{
  "activation": "squared_relu",
  "positions": "rope",
  "attn_scale": 0.191,
  "parallel_block": false,
  "warmup_steps": 213,
  "schedule": "wsd",
  "train_tokens": 559600000
}
Each number is 128 + 32 x the weight over the matrix's rms, rounded and kept within 0 to 255. Layers, rows and columns count from 0. Numbers have three digits each.

# v: layer 3 attention value, 256x256, rms 0.0928, rows 43-78, columns 64-127
# o: layer 3 attention output (transposed), 256x256, rms 0.0934, rows 43-78, columns 64-127
# q: layer 3 attention query, 256x256, rms 0.0993, rows 64-127, columns 64-127
# k: layer 3 attention key, 256x256, rms 0.098, rows 64-127, columns 64-127
v43:125139097131168077153099109164172099134154109062104107165122136112139177121134131101044137222119098129114132156102113130124167124140154104124115078145209115143164151151110109109135144122104086
o43:131168125107144151138092110162130140119113110169053132171085089134094090104131146170135117104161149072138149091142110160119125185167090148093097112123100177122148142114097183193142155110147097
v44:098132127101121165101143119078132134130107130116141113097105122163139116153103127081108109155092133110124084107055139047149131100153148136137102152110121111122148108133146121103115143170143073
o44:131124175153169112110101115130126130175130147159144097181142123163111160108130111121190110070154146159183139137095070166150139132117121191173141145141096135103121104020114119176055134135118166
v45:124186124134111168130122099114161104146101196118122132157130103108133107109131156131160154100093122122155163114081144084141137106187072173090121133141137170169150151121198162086200112107097129
o45:139133078124129129173148129151122162098149170159071133225093134104125170082191126097075126169115179139162144101050092148129143101130100088069110107165059115134150092112076115160170169108196116
v46:108165111115081149177110110100153160095168149162141127084099079110109162118168110135122119079137139165156094081165180087105181107087088154098102136106100139119135147156132084133166119106110160
o46:107121150121166192089063153151146088103162107187106164085134069151090148084155175121123106149104129161119159111068151095136087069128111074143128124099133162149156143052110124127087104127157151
v47:147110142148165152077101130134117071093076103145074098126097128096108089144072119100155122077152160050091104169093093133176171110137162140114138106148117138120093132103098082114125136093143173
o47:184203106139169107132106107154124123160082140165121117093071128160163098184142181144128127169087130094091161142106102153153100114162081137109143050116096111060132175104156122177148215094131090
v48:119123153113135162141096114144137116175119077162171126158103208134152124107120130076127083149108094106126103157091177138111133129137109097131095102183163118089102132121104125157159120159127080
o48:121101146048164126100122099219168196200127065178098157089152105120136162136133090108101133114185138156131101094143195144101126154166101158104162180185150152155063140081111175115155103126150127
v49:105153151127123141150137120119153178113086139141062102141143186100117135094134114127159138029105115137147124107102123137084207131163116121121158114105168114175110145167193078172139095113054132
o49:121171085138116122149116104116146146074128122118135133126142135097135142119151160122084120127130110063137157106172161183098118133120156151097079096114105083138183106160163126163132099146082120
v50:132153104114143158143121129152132098138080098168132060113112107149132084145122142139081145131113152149123136167031110120101127128126130141103127091128152125126103160137199156107148110110133091
o50:115204132098094123149134071167182168083106171126126116109104060138078173130131104150092086111160163146166108069156158103105029185107141174124139059172080145071203209104144095150125132106088119
v51:162146132154139133130163160110125125158123115110083092129122149083154088166146128091134187174161143090129125121161147103137145122129135150166125107088130107108168103087158141080207131094107141
o51:115110125077190052169155140129134154115111145149095144137072124128114110114139128073115180098143166226174127120114165135105074121114110120152080101108062124128111121122154157140148153064174130
v52:126091113108162160205142118134112125155090087081140147116108106109129134154167117157140101168128112124101084163115127246141187159132134128133160137144155113129100103141078133124074108164064178
o52:100116137107073162106114160097105139175130078175146115086112147108148112121114166166073126198076100081117116106164148088139101150106184148142088119088085143128167115171112080115124139132063101
v53:116113160114098137168108151082096071107030112165158129109118132130082124140182113110092102111066101125172091126127136104092147101094134145141133093146099145167157110145121146115134127157080184
o53:087138180166161103144157149116166158119130094143139116152119170134116164111099108121172140137162110162116155101134158176123187128135089083134113112086135120164101119092129109081128123142138116
v54:169166181115142147139101127123141109125192090135177134195116082127107139141087128129112124168128105170175115097153167124159135177157146091083141111147179132145144175153137097196099121157165132
o54:186141115094117049156128148132076120104191085103120104133120105132144131110150111170107110114179133091113098096097128113162166128189146115056054150129166143122111085135134157166172130155148087
v55:150171092152175142149171151151141150161077133060139065101124086073129147128116088176152127083092134132142133151104136146202171130136132185122109113113074099125123084150134164131240096166101155
o55:172132102045101137138121122156111162203120136117112126134124136160105130185149072108101175161163133172152135109143132085121162118101099103080077103121073082180095108138143191089124110095177085
v56:117131113127131096136192145102151143133143176213099142154150101139108110143133126128095155127153125142093111155145142103179090151152136095093124111185122147117114137096161113125152113154189172
o56:137073119136098161176098123119109091123132165129125125116164144061148133174150102071101107106099116158054121134130105171133116124066093172157154112180125150129130040106246109140109145108089217
v57:166108111120177096130140095104111160110218115182186093194140125196112096148073146130046107163156159112063157139157101110167097129128131054123136142157138140041089147158099123124093169126173047
o57:120140135164141124101131134146154115120119165098133116111137097182149086177145143144147116094147170132127117119092103123155117145120153157131182135112173175118095109054149114143084117057160144
v58:132128074139047111125136166140135143134105114127115195146146190108106152131126128155147149104098120156122139182126101142115101140119184131103141120128119154124080120164093134094100135133148127
o58:171142068128106081129183176124103066129133125045117131092119218081153131161139112172174173112127171154129121076105136141105123136135129079100139110130083101159118100163194159131095114128151179
v59:130175145128102107140133135094104194097141158071159126107138097168098124118137131117156153145182129136086135087094175127163068142147079153132140124133140094154161123185110156101136105097078087
o59:120111131160123106198115147107125142121107139149154109124143112133102107071165086166160136145176129151145123094098177143121164158160155142056115155115153130125146130129132148155117104124126153
v60:129171105124101139217216134133118135148059181107199094107109166006113183101152105136120129101105159161129115135101107139137190132071177104130170174167109122125117086111150123165115115171078082
o60:076135168144139144127169141163125144171143154135151186110200156122155152109162114117080123153137136115104080178154090111128080135123145161053128145111082107124144098150166181133146103153118122
v61:166143106133095106099168150130134138154152122192101107165143118159090094111105144119073124229154135136098110111093113041160159077176098118094104133077111125093159164171128130105116126203137061
o61:139137150093104133111103084126104106162132180132119174126131150119117122118116107143159157080205097147130098126146109070095133093122153176096158174176164139099062106131155175109150129115167163
v62:196234062231144255034255163078119163239161063024133157000069069203098171148097172188058107255078000154020190015229080076148081143246103112107244147015000158011245000151180160010052202174255249
o62:145130107114121124131126154147117138134133120119128113131120123128121149140126148125105139129147117123127137120126125122117130131119131121112115107121149102141122135128137148129134137110130123
v63:210114093149099136122111150125145126147075147166162113132125132100109117192056142125132153145110141155124113086123129119147156125140113126120118146076072144067134146110179143128205134068123121
o63:126087099088130176113080116150152165160119100131131101128153175123094149144088103141135099135117130160138192096120191172214142134136088101078112128149110085138081125083203157135087090117159115
q64:113079120157128088144127114137137133162088124122129114133118139113124129135117120135135151123138097116141103144115109112091119141105132120125151143128143129128111147109147125111135148140122126
k64:124084140117142094105097124140165132102145179152103111134107098146112126115090107118169074120124142115125101141141103135126171145099100103146065090101136127095105126095074110144148158055134089
q65:110127135130139127151142143131152139159088132145118133124141156121107130113109137144126124129123120129134092146110115109112123141131118120124139128116123142136106115107128138145114110161121128
k65:124146144152093124152138125104095125115144119074163111129092145140132127162130122138116125135101146115094152151127138155124128145070113126125141156138132100131092117129195101127141106081155069
q66:141166121134142149146143181135143127132109134135121122136126155103114156096127155131114119140135100128164103135127145110130104154169097159128124125121152121152098127129113123138116098149125131
k66:108135103186139085122152155118151020124091088033171124164109119111129107063073132217151163113131105115156078103147123130077148160064133136066113170156156148112147129112126095146067068121083081
q67:125090128128119156119146093110111151119131113117123136127098111124178111194134090115156135103128144133121132147106089187157148107119125128128141146162112163088145137164134117115115160112120104
k67:113112162111131162109108155137125118112147140165129109123140143123111098136184125141126089137143088112093079137111121178103165095127130114128123083098099117149140127142092184148094122186123125
q68:131167153121118121100108150133134118110132148123124135126150129115088140054115163127136109143169093097148139137157141119094149183134122144130146107126157133169126125128121144166152124121141170
k68:134130118141133117119153145119134144130124122112110130116114113124147149138091141119129144110142129164124145137131158130157137151172079140122180113144165137144129072054136115100116092112171120
q69:139154150113125138144127152145145142094082150119130168132112097102097151082115161146146140139177136103159125111134134077089128138144112119116130103115151140159141143140144156123143139101149178
k69:157149145170072170114137157176205160167100113109146128074159187093059145129146120100087150084134135136121172145205119087106141150106197129114132160146085124166102191083082140104154153141155140
q70:122109135147144101161149076126121179168167148156140139132115090187157094126075116139120119082107141140123146175126113165125116123128150081108076105107125139112133110088175105123126145117073094
k70:112118139131091141149122122142224114115070116158130072119113101146138132119106133122160167154175121101168092102177128133083147133101169173112092144176142162094145143076158096159032167119090122
q71:144127143113122150100128146137149079129089119124115161108140145146132136073119156124159167144128133094109149110124165095129132104148086083127204166099142098141068137113088138129142117139168148
k71:114123105141156140136153133127144123149115156142112133155134188131132110116142126137119122134136151080110131112093153147167141135098111092111133108140124117154132125160122103145126158112097118
q72:148116102134163151177186096152198189154157132104203109130101192135143104187107162125096105141094127117067181134068165110115096104082114159103109119107088075142102105074099093161142164151141094
k72:116109089155091140091165150065143214144110132221090120177154148119124161212141181037158167196188119115085189106111112186165125147074119140098128119156058099097144134146139121140134178116096165
q73:173165155084128098139097113046109000073108186177171153172132096115110171028160111108131112155151154081127083107084082129173156163147113026147168110177141183127119173124122156066164113124148127
k73:119119112108081135078078114131093113123128085120150110140168175159130126150166105132126095128152099115137155155150126123115178115113157136122078148140157126150129131126098149160123148089095184
q74:152087158143077015142159129056124054122170104097185148133213115221140126130150114140193134103136086210119151115123167149218117149155089124135148150110154188034180157132149099157109101104193022
k74:156147123086183180117132098129160183079142132107124043115120130134139155133066145053113143127101109095130107122120057124110138175086117193160094156168108132118110138114192113168073159157093146
q75:104154168128155174174111102129151172157172149122181161119126207150137128143131105098135147101071122173104121172067147095081166172152135121129150125015155148097076119127160090167110081084120108
k75:099137142091123132150152113154084083163143135133153122110128113105127096110141131088099142071112104165116115135132143119100143138164138117133154144156093147079129122137092170115119136122153081
q76:015146153104123106208066079111159116139104208135147101146102149152159109032137126127183106069103170141102136140083078125131124123120176138114127128146146136063176179118230150171154131173088140
k76:121140144076165119137074113119112131075163143109117159089134165106112074136143131108146056099148094087096106152124109155050131112091169081113105149166119139177113163192086155159116093133122086
q77:069072125094123186064115163141101089158169062114159119093077062113157146142193140182108092146107145168148141101113121124132126200110151056114156129133078084129156174107117165082121130112143117
k77:157158147161152194157127186145178157154085137146108200095115082040082158182109149182131126101165147135191173127108150132118104142146126178145170067162122091162117107110140106099131197141182130
q78:129103133113096149141128185067116148161127123156041131051120221103104114159205116126128187230080159163059185140155207135112089088089073180165074135169218125067151141142164168184166129215104088
k78:130194136089131110104127106081121078125130141151106088137151033154138180144082135163177169159122164226128107129182176096152196095192148185132119113094115100119119103039143092105112120135154090
q79:101123129145119100137119118140126115135117083120173129116114162199137168150161136093125101109122165118171098166146151199161152167179092107156105103140182149140108135133096193152086131149181140
k79:129096158127112108153090133115148168134129148172105137121203104165126117045134154098104152073176090165174112145173146091111065138118128159169106089173145146051081108090126187159040147115044209
q80:128158151118114113136110149126135117153133134121118134162151108132137131115113139121150113132128119126125118121111126132140112126142127126134151126116139116145144135130139118124146126149136131
k80:159139154131110044167111098129114140088196160142121116139133116164141109114144111131108117129132187098153111106169138103137124107114092109127137150105129131126135166168165096155103106149140119
q81:144144127107130158093131131126124098140130109122143157142123118107157117102108128118129091157121122132125125129135141133159120118132128136130148108113121143146153117161145126167108112100131141
k81:122156138136120182158107147106125113145085115113121173125164125096126141145120117160096120174143095185073109127101146090113111137110182124116149128136119160154118108136114150148137124169118123
q82:154136120126107145099142115108129112143127100112133117131149142109155144133156123114138106132130162172121123147109144151147131124139121136140129128116130130124135133169127135151085118149125123
k82:147130109102099147083232137128110131129120123112138163072114093115116184146113124109138156146118107098121140077096141092154141155149120168136185098107093099135122112081152159131144156087142134
q83:130103121133140119139131126144120164136135156142147146127125152166110097144107119120112131092124142120157136125135121112126145096137132130110115118106148128121132114128158132110156166108123129
k83:135135134115124131113125101127121137138157113149169160149121129120129108115133098147105108106142113126096116142169081123098110064086150107121103161065121164127135143136151126150104139132114129
q84:147089126122108119105121113153092130134131105166134128105159133111124132115148112131115117105148124150123147141104116126125129147136152148119136122115100137141147118133109119160124110120115090
k84:102134143109168132094103090124087212127126115119136084148162157132103155172169159149174136150166128102190065098129116159190132142092168112126163111113098133114114174127028083100158171090113143
q85:131131139143120102109104156157155094149123111138132135118148128151080125084136153116118122129173122141154137101137155109115144141127132166092154100131138160152113124128123162150105084130133144
k85:118109135113117111126134126113168126118077145100133171130130126143120096098110168143110138154148108132083134149101109112080092160119091092153146099131140113126118115155123115123121144142108099
q86:127111136142087162138134161119126138095107148087110159134068089117150121130091152186125094145158114137143152152130153120107118168210125111119149136135145101172080127101145149146103179163143149
k86:164069054171132102129206151090141122133076106077114104128179089086101125154027132122139131140101089146131227061188129135129181157190063207085163105181140146092069090090111122161096091122131130
q87:127122157108155090142118095118131083131139098163148135150179135181121087104168089095131129076110148145160084159193129173168161109095171090128178124118120167133103145122133140112087103131210096
k87:117138123105093172140105131116237140108184214126145134155139096120154113096130095129115103122100164133085110159120067129108156121079134012076094161153124145117095112114127093126064141124119093
q88:122116166100127188120124130156136156041079123111154149127111078124127183079137168150185097130149099121189086129130152085106176107163135065070165138155107070209113084137071172111126172156155194
k88:078079112157164140095181180118138158145099106156158108114142109134115144141093143152072146153127124071104171119168172124137120157176072086160160106170168103092152086103152166117085154103171132
q89:087058120093142078085144139122110139192162123100157106084153148107171073204168090124079114097087143149092139129106151151141136111111127202168075156089142115049150145118181112117133132130097087
k89:177129125102149091123149137149178150143102108123102113126135161118136109146144120079149111132125125155134126141086114133158160146129123147133120129147119139156128146148090121141145133163196106
q90:167081123144133139122119098193140165191134101155081134125122186214168106159145106085126100112070136149096119141096119132078181052076116166164025160113078136076188117103062087196114147133116140
k90:097124164106160110082125124137095108079136097112107118068093118108111121093136109112098109102086130115170072107170136163102055113115150102121125130131081132133149165128097188155127118188138079
q91:131170108150070090134085151100105082051114188077130140100015121101072115063111164148172155118127211119154096143115123130086105167115177095108073088123074118145051162117106115084132137104121158
k91:122074137156109150182169164132156116163090107150141134106151137129164158097183157155119118099181090170117150132135167121155114102132034128155139060113196091105189113115173169123140199181123094
q92:122053128111074101084080116100067031100126070139081237120167099152175098092114078138121111147120106195128116204103099141180130240152101113152130150156186203068206113182125149120134101123092134
k92:153115163129117095161129117120157114107105108067149158133134124153112102113139134105130143094107133162140114136127133153138115093137134123099122143158089131122098180132141133143100099130141112
q93:131061020192072153000138163157036097096127043123143135111087054117113178188078150191065084087223070113186209071093135171174068231106111118186127116117148091152129126151065255019093166065098113
k93:101128113132110120158127145145095138119114149165131099140133118147152128150164135135109124130150154098157124111132163135147122107098149150141117134106133120121139121134183148139097125155077160
q94:162179128135145069132194129094130109137096100103083132083137105176172146123215126138123171157125116171089098113162147143171152158110051147127167132092220129170166099109108130129122157179190164
k94:094168101163069104189142185203177140174113154149151142158140147204123119111136145167184110186131141153115153104147151110163139146112128148155142120100151119174158150140092096102233115105155168
q95:201123122097126127104121102123097097058101121152074183155160099092092097061061108130136062124185128135192108111161120108122142144221152120128135185178152171166095104206076144082037181098150166
k95:118154142099147101118105139118075107161164162101023117214116083098153161168108113143172141097109087174055128133071145044182134116118202186128133124108122136102126131161133112078145129137125169
q96:195050113135136093081120182159176056131154084198152127138153086161131109136175128160158098125124133151143106079134159098183094143100133114088138171112142120120129132078096135166138145107146072
k96:135127134100184106127136109123108190097162117166121187114159180178108083187202106145099134164118142157177104136055110104128080145140146155178185128101125120176102117099126159135146151118107099
q97:135090138157160157181139131161139126135142148093135086115148140065077121180142124120108070225119152120188091077181071153098126150160114189198126032127063091055119221098131169167177068188201160
k97:083138178093161173070144095147094060143207165092108235093142096130144112150208136143074096057126132070111083129127167142202065177073117138073118162105182075163147146121173150133143140191142124
q98:170105146131116125134128108125176193133151123132178176110143197094141124119109111177191194127137145205122142092171159104109128073162079163111118123126145103167163127159138100106126108097154115
k98:178136128110102131071180112124204171074140152151112111127068097170052099099168133112102036147125116089077114135131101076093099147122163142133175172129102071101125175097088106107129162060111108
q99:101145114076105206085116106074152101095120141073132117078137117115108150109187120155175083114110104130078216136133090083080118101145101112104099090181145118075085150038127082089090087125065130
k99:180141140104063108051164133158070180204153142146105046129162091157132108155167105125114150167148121107149054053062078103096205144211129125173178120106091171141109145232135136027180061127115159
q100:147123081105143174129184123166035132105129116156168108143114186097129131138104110160146140115155135145121084126108115067140144073126165159154104184059116128125082122119094108147132121101098115
k100:222144151111073082161151125120162143123129121081140122042113131097143117078092095131171092154127115105155114136206058107146137130217084133136089098096126093087104062150051134121090050114122124
q101:186146163130027088124097108123184131184143140197103163119128140207107110034193121153105106094128150098086172132017094120099129085202118130102081111164203154134137135073135100142177102126110124
k101:126163157133160108169106184095131167126108120149069092170135074136093160151136105160133158169108112073139134074085077114067100137130130069166129162089000054115127137243115122177121116147069076
q102:107101136059089131102043120168171113148116114204151051102131123131119128158182144100122115124104070127138106071133118165199117109114097130140130156054133095107170189143206131117087107220046106
k102:106123146115132077242085134114126182137171077100139187194135094167168155068100133115122205127134091142118138159181089138080144137126077128155190064102131158071085080137167110203072110150106140
q103:177073118113160162118194095119121068102161134085121133195179180067099070148184129133147151078117061164188036120169108095085114135235090046125169124175087122130141124134123094121140046188158118
k103:107134137103092119145135137139198083114162136142060100232180000148131134138132140112136107157201129127066112107140105059104095122110163133050140143083074137039097132184172133142062175139092101
q104:133123085124168134126097145142085146109069103115169072118121185123161116120098099155174183110169168113101082102166119082102121112136072112109119161091077088097197110085103093166091132064178116
k104:082149126142047193141125100114105174114114159072062129149139152100109051096137151168049169140152145165121118115200122150167085068152192136119139176098097168204119110179119227073189156112135117
q105:141145086067186209142237138124126176170164159087105119074142238024174171192115108106203164106130117084083079111114115109073157035163136147152111128088133074037091125141192103133165094157156213
k105:092158136154197083093142096094206127117111128074137171143132093092119134104088144152150150166116143124074161105156092116108131104198111079087138092067081142117082087125105136107062102125111124
q106:145003151142122130193202124083217130161124123089135144139163106020127129173224115147107109099094173150208155132091139161147109142135116160161157150167167158135199106121099085136097083098097141
k106:156116090153131135140145129169233165063107138163127132143122192148126162063185123033109124127070119103091188131120096100095121104148166126134149178109154159134135113068223094160245172155142136
q107:073175133157126139141092148111161173125129155089148137130076159200078119108148149121180182150159132118012149199068073145102129117098155143143124100171175085174100174138198120179106132135170125
k107:193197190170130122139147126082116089119125143197176170069163152121143147143152103193078059062110081183115133159123204143199103119109193120097089128159155166119098105180060154099148159080149047
q108:130119200104141153077102114121093118099086124111088131144100168134105112077049119142143129097069097099178153112101123133088127150099132156161117138123088141131077188120098165097113114137094118
k108:172177149138136167113162125119196197081104113116144200094077156109052092081120100152127156132107137134130195115109091137089070127189172115157162156173115147211154135114143142072093115095176189
q109:090092098152139159103126083124096104101049134131137109087145115131083166108122144156100158080169168101144157139091120086183119163121088119173186127139120102094137138157103179122117175107068122
k109:152135096118107097153125120116149147107119122166126099108159148173139065137111132091108120139147156139192100129150115138118129084140100129129116138135130135157138142110160088108119120151123146
q110:077145097134162175101101173147147135126106139197118116052145180115069133086177123082166122118087145125216163121123137065168143139164131160183087113112156129114115251116176123148096120179107123
k110:098093105116087108112113102131198173124186178134100105170176134160144111135177092164107124177119121120090087092127104128133139103093159104062096156122121113104146144108114130225163161077097165
q111:170135072066159138109151145144161171202237177134154113133144128111158159148144128146205057099111048181087145068082130151096151124111104185048149157066136109091155171079121199173110116154089165
k111:084171081125170179040140123096093125178152124082082180119119165089119088147156158145149194156168167098125118111096100104167180109135039123144136164108141136172098111045218110147159108117144097
q112:041114172175030069144121104073120144100102123106142123106154142199135157150054128164073194071151168146052120141167158173173131167100104146164154109191138138129095079152141063133156110079181093
k112:083191154095146115077126094106067064129130163185124124166111135059115157175197120158110136046182166129209094161131122140072118090174117161156055091067121123255149137204203147183186168126136119
q113:115113155163087121125076109169085124081047173082172190111058186121172160097163090140208081173170079041067114125083145170086158078147189134128090241143130099155079121204157153104170076120102154
k113:055145126102095101100072109067101083109131126154080139185102167115121165085117117135162154160132154144131156110041047098140183143127041091171154170154105129214108168138115119041162135050155119
q114:065155126141174106068086149150152092058185136123169103162150128172111134124120131209094126105135132120164078136089072087142073061105107128189122081130122102120127199118109163140111128113138170
k114:159081118135131126245184146193168163137100098138128050120183089110211075067082119159152072022218113105101182113167188128192155133170020163107207058163206119066101047165052056072124134102089141
q115:103133139125132140000132133128130119205208087093132170140129051172188106186085123156224056142152126152216123097045124139232197178152122136137090098167070153090148146146057159086237142082145136
k115:071097135140100084151180140174179178126162113101193125067100131094124074099121140136048124056137106124073228175130124134133154085145068071132135110145184135115145140173145186089178069145188107
q116:099133076152141062152119101070087045061148122087074138149129051116077133147165111137133190116070094153213130114141169130124091094153104134164093112241116149139140116077115108078093155126095134
k116:075106108133056130037121123131103083155148188137178202062161141169110117171116138157165129085222137153195151162148171249122144091137121116109117079108098160105167156082068159097055115131091186
q117:097109116170062110194144094100088073112151101083059134128112094138184153089114139168165117078142168155191126173187135157110132168166164096142129172144111184033156080146089077150136108164144152
k117:187164155180108113175126165183169110115147192138140166026191151164208138140115123116171093211152145097079135130112093179109137162024094206172141089172111139139133123120130156111215120201039197
q118:171141111165072152069141169087048178118118070083123114132159100079099155170154109205162071178148122135105149166141126154049122109173070175199116156171135125145139076193098094105210138077113202
k118:186155157120189079173123106167124163134138191025184173120087094062113109063097130148005157126087156168155190071076124073095078133138100101140123120123168121217082147129189193117179158083136038
q119:194077105160139062133118145142050148134093180173112120168102168160101132133052134109081102128150045112108090119114154173099155087155197135124146163202199119162166065089152120227123110080119095
k119:136126139153059135189105124134113130130146126205124074112123065183133127087196107115151113131211171143214158213137155118131173129182199129173138122106025157086112128168130131128147163128086184
q120:021118160133095204124093163160156132142114135147074030149077157200086118138126130125158164160147111041116127145142106096134093107098081069125106097076108131149045077077128078142116119129108075
k120:167186145126160120108211106193083127109133156102114179060128125185114113171145133117095132210107145079070157091155089025114095134128099146155093097035098091105156106149094138165174135182110163
q121:128113094146078133140099083151131146141100122137065112167130128161179082172131138112088045094103145189109097155125190130184197039249077066111088191193126108167255160131133092255133086178105176
k121:124095104140148157126113132079237081088173096142132131089104162079113137109104127148139121138133116174153180142104083183082095138103073099170102143139122127202167039116107088152139122100129096
q122:180122161128088073080144126123134116114131097127124174156154187176125161166092141083111107134240085197213105142130152158066135105181125092143143094176124124163146154158111107127156095096164096
k122:173046146136119117070137141111117149126079109078139203110159076171152101193155101124110198152120122081147142103171159151143076165134092106144102095117100133127131089211163186176049154178165150
q123:059115081094182138130113102164054049184067146127108071117186157142128142122108158117070144082174135078165055132134090079142198093148144134083154128081121154172123118154147146093184132197020117
k123:215158140126138131211096112116102135121134087051089150078152098097123088158072095167097099159178122124130135094130136129163062123154109092114146169114197125121164128155149106181101157162182124
q124:170113153109199160153138141122165134130130115101163157099119083146124085144165122168139167165129148135116103163170093136157151149143144086074121080134247123176159170116115150089091120142151166
k124:195139109128118133223158133166160149089232189118065090132085038156143133084175129116136167130180103074156088121117100083145072196209058121139255150186077156093160137118214164060142093155124076
q125:091127125137131131079108139110134141124110091097100174095149178055164140086130137144102149110183147149128105131180094032210164167158159104133208127097169120127174118177111085111122137085164171
k125:154110154110139118101094111078151178076128112124164172100117193178120079132137144137090185137090095117161095125232139206161134060204120141139143157200099110183145153038089135126125112168081147
q126:100118158110093161200162173107070091139133098064108069092147178100156169106187147105114185178096079097165091135169061101113131190160097119105183070116226111086173129095117156106154114142139161
k126:064115163139123115175096166167151101173137158111124109107115096116167123155109127133093098050114125165124093183123113126097131130081106168133124125173114089181117124155120122144141115153214081
q127:133136125167059121121169122154162049103133082201138125103133068153182153152205117097078091158165138132174107143102129136135147234202151101222144059151122125076133176128156158159186136162197131
k127:168147120123156162125200121165123127137115159072136083084130161147138154112115156106086070113079123118063113129191136123107158131171120158114109115073157131057109131061170105147150111174131138
v64:117188132140191102110154162151177157105099159102125112084122183182149096101143158141124148129150112086077115122102114118091192137062075082105136152139147090150101072136095114158158107105119061
o64:139151133119192159142106096121130107164165109130120116115124133120159137196107110107140125091129145167128128132179166111149165127143126131145140031121129055114145126198095112090103120152149114
v65:108116149090168099140103107147098091133105150119108171147140170124105114122142103120199091114140088124163107172175135105068160141102129145154098137104163107188136164146114154163087143125166195
o65:145158135112077139115163103128130106130134108121121137137055117104117104161218177115119136134175116174119133066121078117127116088119114140085146129083071175153121133126171157102163146158067067
v66:133156140120104146127097148168111121148091138149161107177180143200123137188169126169131148107116129100148133126126132136153217131092161127111105131136136134172081127150178148125149125102135152
o66:108109177162081139145165131080153093113087136130110092116168064129204126147178120181169116140135104216190144101148160138081143159185137115156162217150114163158114099099149098160111129133196100
v67:101131163128154069125128143100182127119171167134162151144147122151155118106118104118055141155092203098192108096153148152162138133125097120127108094091184154153097153137186124130056152170138081
o67:148165123179112142102101135081121142112101094147118115119149127095105171123106064145151104111139128098082132112147116182091125127191110150176161100187166117095174100165186183133098114158144162
v68:128095173094087191076149124118140115150141123120125144168142131109146131130165127099165126157105097091123128110142110105113187160118195132137095144107144133111097120125119136185128164059125149
o68:131123118140184160072099110121148149246106199161159067112173130131122127169071171137167135131117109072138127136148110095112174142115160207111160150116169134124052105122071103113114136102105164
v69:096153121114087110097150106154111102132144128117129094128145134161159138135117122132129100106106150140190102127126114166097113105077126172138108146173129137121135118101144115149094114113125151
o69:123150171141170114131147110133202172187137136066142172061126153182063114107131128145154219104136122126122165144144139143113158081148117112206149130122099128137080096178100124063182115109105115
v70:138153158110144149129128120128139167122094131163181153100114128162141142135153107123112099117087148110163069107109126111102172140156101071136131120108136155145075123131122122181046136139107140
o70:111078095091120136128112141129105160160127135132179139152167099100163138121105094108150118120104175121117137198119193084098085123136187127141053145069139170156170191137132118069130121155122125
v71:116176154118077127114124123130139146116071125093154152113126130152115138112158150102111179133130133097134129138135097112136172116087143135130103148152153128135163117067059104160132116139201133
o71:142130116209145091115096107134140096114101077152152146135118131158159088128139170107148103145098133157152139068122137203167136107175079081064179090112180115106102151154093148124164134169090202
v72:152184196122153100072128142157199130092157072093109070076124133131109114106154116086130131097107136154140158145174143110071161125109167150109127149074109133151162163179100095157148127139141107
o72:091056135227181059174133113122118131181123128107112133175085173105092124180136104131101143113141105117118151174123127105067143150133138123165164077109133122104163124077109131130151122126166150
v73:133175168133112086065148133148140194143131116150171129133120134130176142141132111123073111161136134107108107144146121139058123109132168128073089138098082142217116094172118093135118140129065170
o73:149155099174158093128151063101048114066127155099141135135149180115121142135107121163123120128143163133131139188141147118160128144118160092131083088139127111081151094097163022147120099153191130
v74:090158144139140057156126121201170109071181100114103158148125161141153138147074131141101124107136111121167088149123151092106070155138109131106077123098090125094125207137114118123120119126176167
o74:157139124093118144087119140170114139166140055105141061121142123135176105162123095146165127105166128147138089158178128091042163149121112175088152152114169146126154070084100109078110069174098138
v75:151114101114108111166088157136110093123121129169100136119117142152083100095133107145153159126124113136177114133106143114124122139158109156120155099083150128168102127136107079130145151130143149
o75:098105179057130073127116084074129158189215138163142152162105088166151185114137176182101073159117139131138136058125102136068094194149102109187129123111123137104080136113144144155199134153140094
v76:127132118128136148164156126162107087147119126131161075120129164104149157167163138121152098126119131094136134105150161112188123167122074135124156135163118119139093154116155139125133145153064199
o76:110126079168114173065138119155125152172140168169141131114124149119154140137114076109107120119134149179156123147132135100178151157117105093107169124137154135102115129114091147135101102109170108
v77:087151128166076090118131142123128127116089139093072227134085204163149165109100124128151123129106164111055139163127123128117133134094101113139157141133213146180099131156088136132198112131061084
o77:149154144131119102219174122146137128107140127145092052164121111069113101105087170158108134119123074104051081153221158113164065113158131194079134108158099105116155140140116116057075116100118118
v78:129120125124141115183120087137120168146121128140163078098155087129127107207116118139154144075164123159144133142119143123087109165099100157114170108145074117140165139076038118099151114125156128
o78:171121118162060063089164166092101081157136102130117143108100112110140145043124110127119087147100158194127166094164101129112132142131122115109088229149203100138105110107140064166096087141102131